Weights of a small GPT-style language model, trained from scratch on English Wikipedia.
Size: 12 layers, 2 heads of 64, MLP 448 ReGLU.
Architecture: rotary positions, biases on query, key and value, tied embeddings, capped logits.
Training: a variant of SOAP for these matrices, 477M tokens, 4005 steps.
Each number is 128 + 32 x the weight over its row's rms, rounded and kept within 0 to 255. Layers, rows and columns count from 0. Numbers have three digits each. The size before them is the row's rms in percent of the matrix's.

# layer 8 MLP down (transposed), 448x160, rms 0.313, rows 306-311, columns 0-159
103:093154145088074103117182174138117097153144056169123120145068157124093140136140086083098100156147122098122102184116099142138167040108173166139112138187100157144157160152070145106116144105111149146184146111145131073106128085117114103082133086137181115154173114144142152109147140114159167137138113179247137126111103155134082125133155198174116122132113090123091155099116129045096131105129143134147161081180125077070103121104165081159101190155141151128133113160133149131095143168134121
093:154143092160135164132161106102142115127139131130084143186132177171106174112115152189163121108124136106106139059131143131123115137151146134132102131127109119141117098168110118132156096136085129136101118065133102125100112101140088164153128101083114130158097155181145067092130070060109168098162139095042093180171160078134133115164100149124132104167109149183223130169158073118081140097144126083171067136179104156125107149140152097073132080116182153116142128118063123132228097163134141
101:188157115081212163199097198123167105149110183144097157143149066112112126099159139152171109117094155105165182137126102121106085159156129090110116110111123169093116178097187173100129148193131104057194103106110155142117078142102151110147127166092146193097157150079088166143142137152116113121137108154140107143120132155178122137105139104099116113102152088157185108096139155157123156032105106132081159113166204114128149203136113118130121102117161119107129094133089104096121099103118138
099:142085082095119098125113088124150158096086137121108131111118168121122176141128120165087116101119049167109136152082156104132120147145166113137160123088131109117137128133112125089128090087151114130087084106077161134165097125149112147131036149097134099168116097113121152109127104115104207137121112094101193144162148143153188159081084164116172118164130111079140107073067139096116127064010174139121157105143130150124092213114094143137117108150147149126146141126208190187098122149139094
092:174129023109123120206156095144125203110180148156106147123133095086142095201149102099086114077150095165110154156131186146134101150154090142104118084138122134159096163126092152150162124115129135134100143122071161108135218185148117130136138151138156089129078114068081111090098135103127099131119148134138150158120219158131088101157154141122122117139116090147122157095188138137057145133096124169152156184164127091128061195134128069110131161153145118093135115115090114179120131158125117
102:157115143123111085059041128160119152111126137120086130102145108131114044095168114132072155177208089136106109152137127102160140134125138175149125133156109141114134134075106151127172081082097142131097084175117110098141096168103155189128121189089128142125074112178105088104152135126116132102120104067114132122157158133120085140104168154155043134096170163192059105094141152165109121100093126119108143104139135182105152138162124117096140105163210123130145067140141131131108113058106060
# layer 8 MLP gate, 448x160, rms 0.326, rows 307-312, columns 0-159
087:093108159052100081127125080122116133098145153157142155130117217118098095129158168119117108154121123173151115096159141116053168125145132163150161132109130179140135149126157169136223183169141101158184126122136161083107151143160094097121163103139150112127110208185134159106180120090117149152110105107126102158172085162169106130095080136119141068116130122131140179138163138169103171085143112099090134170142151136135144061153157099114115163125101095139114083074152147093084174114172037
107:160129179128175146129173145114074126092124146184133093127144077115131134114116098108156114079090133166140136133176126124147138129178009176107118164125104077121097175131184099077135155137148096128191099087068117129155099115125161077099164151118140092157068105156154154114151140102105151126160157124109120164148131122158133065145077100163172192124153089189110058104124095145124108098132150072145104093087139124187109126126116157091108163163084080132140120113131103106075095088187161
099:133159120139118192143189158118155132143121130152065105157181108105105108127147143115105108143175196141171199154117127153115193132114138157133145140119118163145069138160157114198145175126161181107136077208106095106164138080162141102107184140115085187135142135079139102081061139120118063174161160126125111103135146094121088103141115164098125104069081135160087152136104116199081139144131142145132097188148177093136151088168156110148095166144122119122113131127131146086176128049157133
092:154154058134121081114097158122177121148124108105135106138107089155104198112107177106152057127107179153080081109118121114136091092134106157113148152091111050053104111098105052117152120036098150149159147128105103141128122109174112081074179140117116116167125109123123152150134185106193114101131065164174075129167118134119152152076139163170097119197154105121119143084124155084163137126139150118104141089100124096146123150140103131102073119113168133216189164126148135101135107114121134
099:151140127147146155148167117157142169144125159159094129157101139081088237171145083140122158096129138152124077119156154155138121118079146091084190153126161063160181152170120121110116123176156096152117197204126148076141119167111134134109139109202094116096145111102119223147117110093134176134121109052137130111133160083139181117150074079115141145168096119174129140170098161136121112140088155146180061111118114122117134161110119112089126158093103084156160078136112161103188150129126129
098:164163116168092153122135128164135083134124170177127136109102189207067136153155154110151057110092114126135112131100124198128121069105117102142148136137164098152108097105142175145133118145152112116093120102153112069115137103119136175138087098076122070182089132135146139132108196184095093196129155161107142144110128152137132070116057138102130153157137116105202136142180095156137176114168100177156087146114096107174152090126111196161138084111088150119088158143105123103140104060059151
# layer 8 MLP up, 448x160, rms 0.33, rows 307-311, columns 0-159
091:117101142046116078109173056159115087068201128121133143064187080121165111149213127109103104146180111175168157138136088125065087137154131166100098106132133133117140126105065142118111160075194129115143141140133133065151096154131142114087166129188134126125167132160095115119137141171154084159077186112184137107097112141134129203118128105141143109153119106114090115093109176108136073163153064148119184109124174088151149137102102155145129106145108059108114134103105156117107126155113146
097:103158123091161107099069139158115143136120145153195192112125129174167187084114078143077156135104125153188099192153083146180080206141075112134135134103091156122129115193110128110131145043045147136129132167207101098091168114190129130131101167147090114138102122129142114134095139166119131101139122132121077096077123116125149153154074193142108114086113124206107058135142136108129181106126160114118132162112150124097181109127180168130168121112157118099124137116072116117135123130126111
096:109110160098150153164114106139103106089181164209100144132173101094105116151136151112107108087187076097123121112127139118060100141132076150171126113130131113189150070147120143090152079142099142136128177165122119127094076140131163141141164187140075149116141159102172189133120140120207148112107167116076099228167112179080113132164122132111046145144133115173091096118083169166112168119137141163094121111154120141137149084139198094085142107065146171134145163139106127161150155115128091
087:095143127150127095129152150118168112173126109155159157155094104133118134021134101075157141110135160192135144145145143128094122114066159195118182180104131156097187149152166204090167082119119164113155212165179107109106099199115145093171134122110119186111132165101103139115134156136159112101177118123070136059121113115149144101189124138158102122144161181133143126160132122153089159093107081105116135082087079152101151152150141106192103088115095121120139114072127088094144095114158103
098:144098152138095131124120102115144130121076103087118160097146129121106132183147143162054179108189091148087154102135141149110207132090069110146153073138141151096138079131150103138153134118114141161085108172110105116131135184105091132183122131116182116157151205183092155146141150151126201136055084161120145172183119142099128137126114171125068096146114176111117158159194136116101098116136107118117111166013148182088141147131161114096140162127095126133167159113155114097114106177181121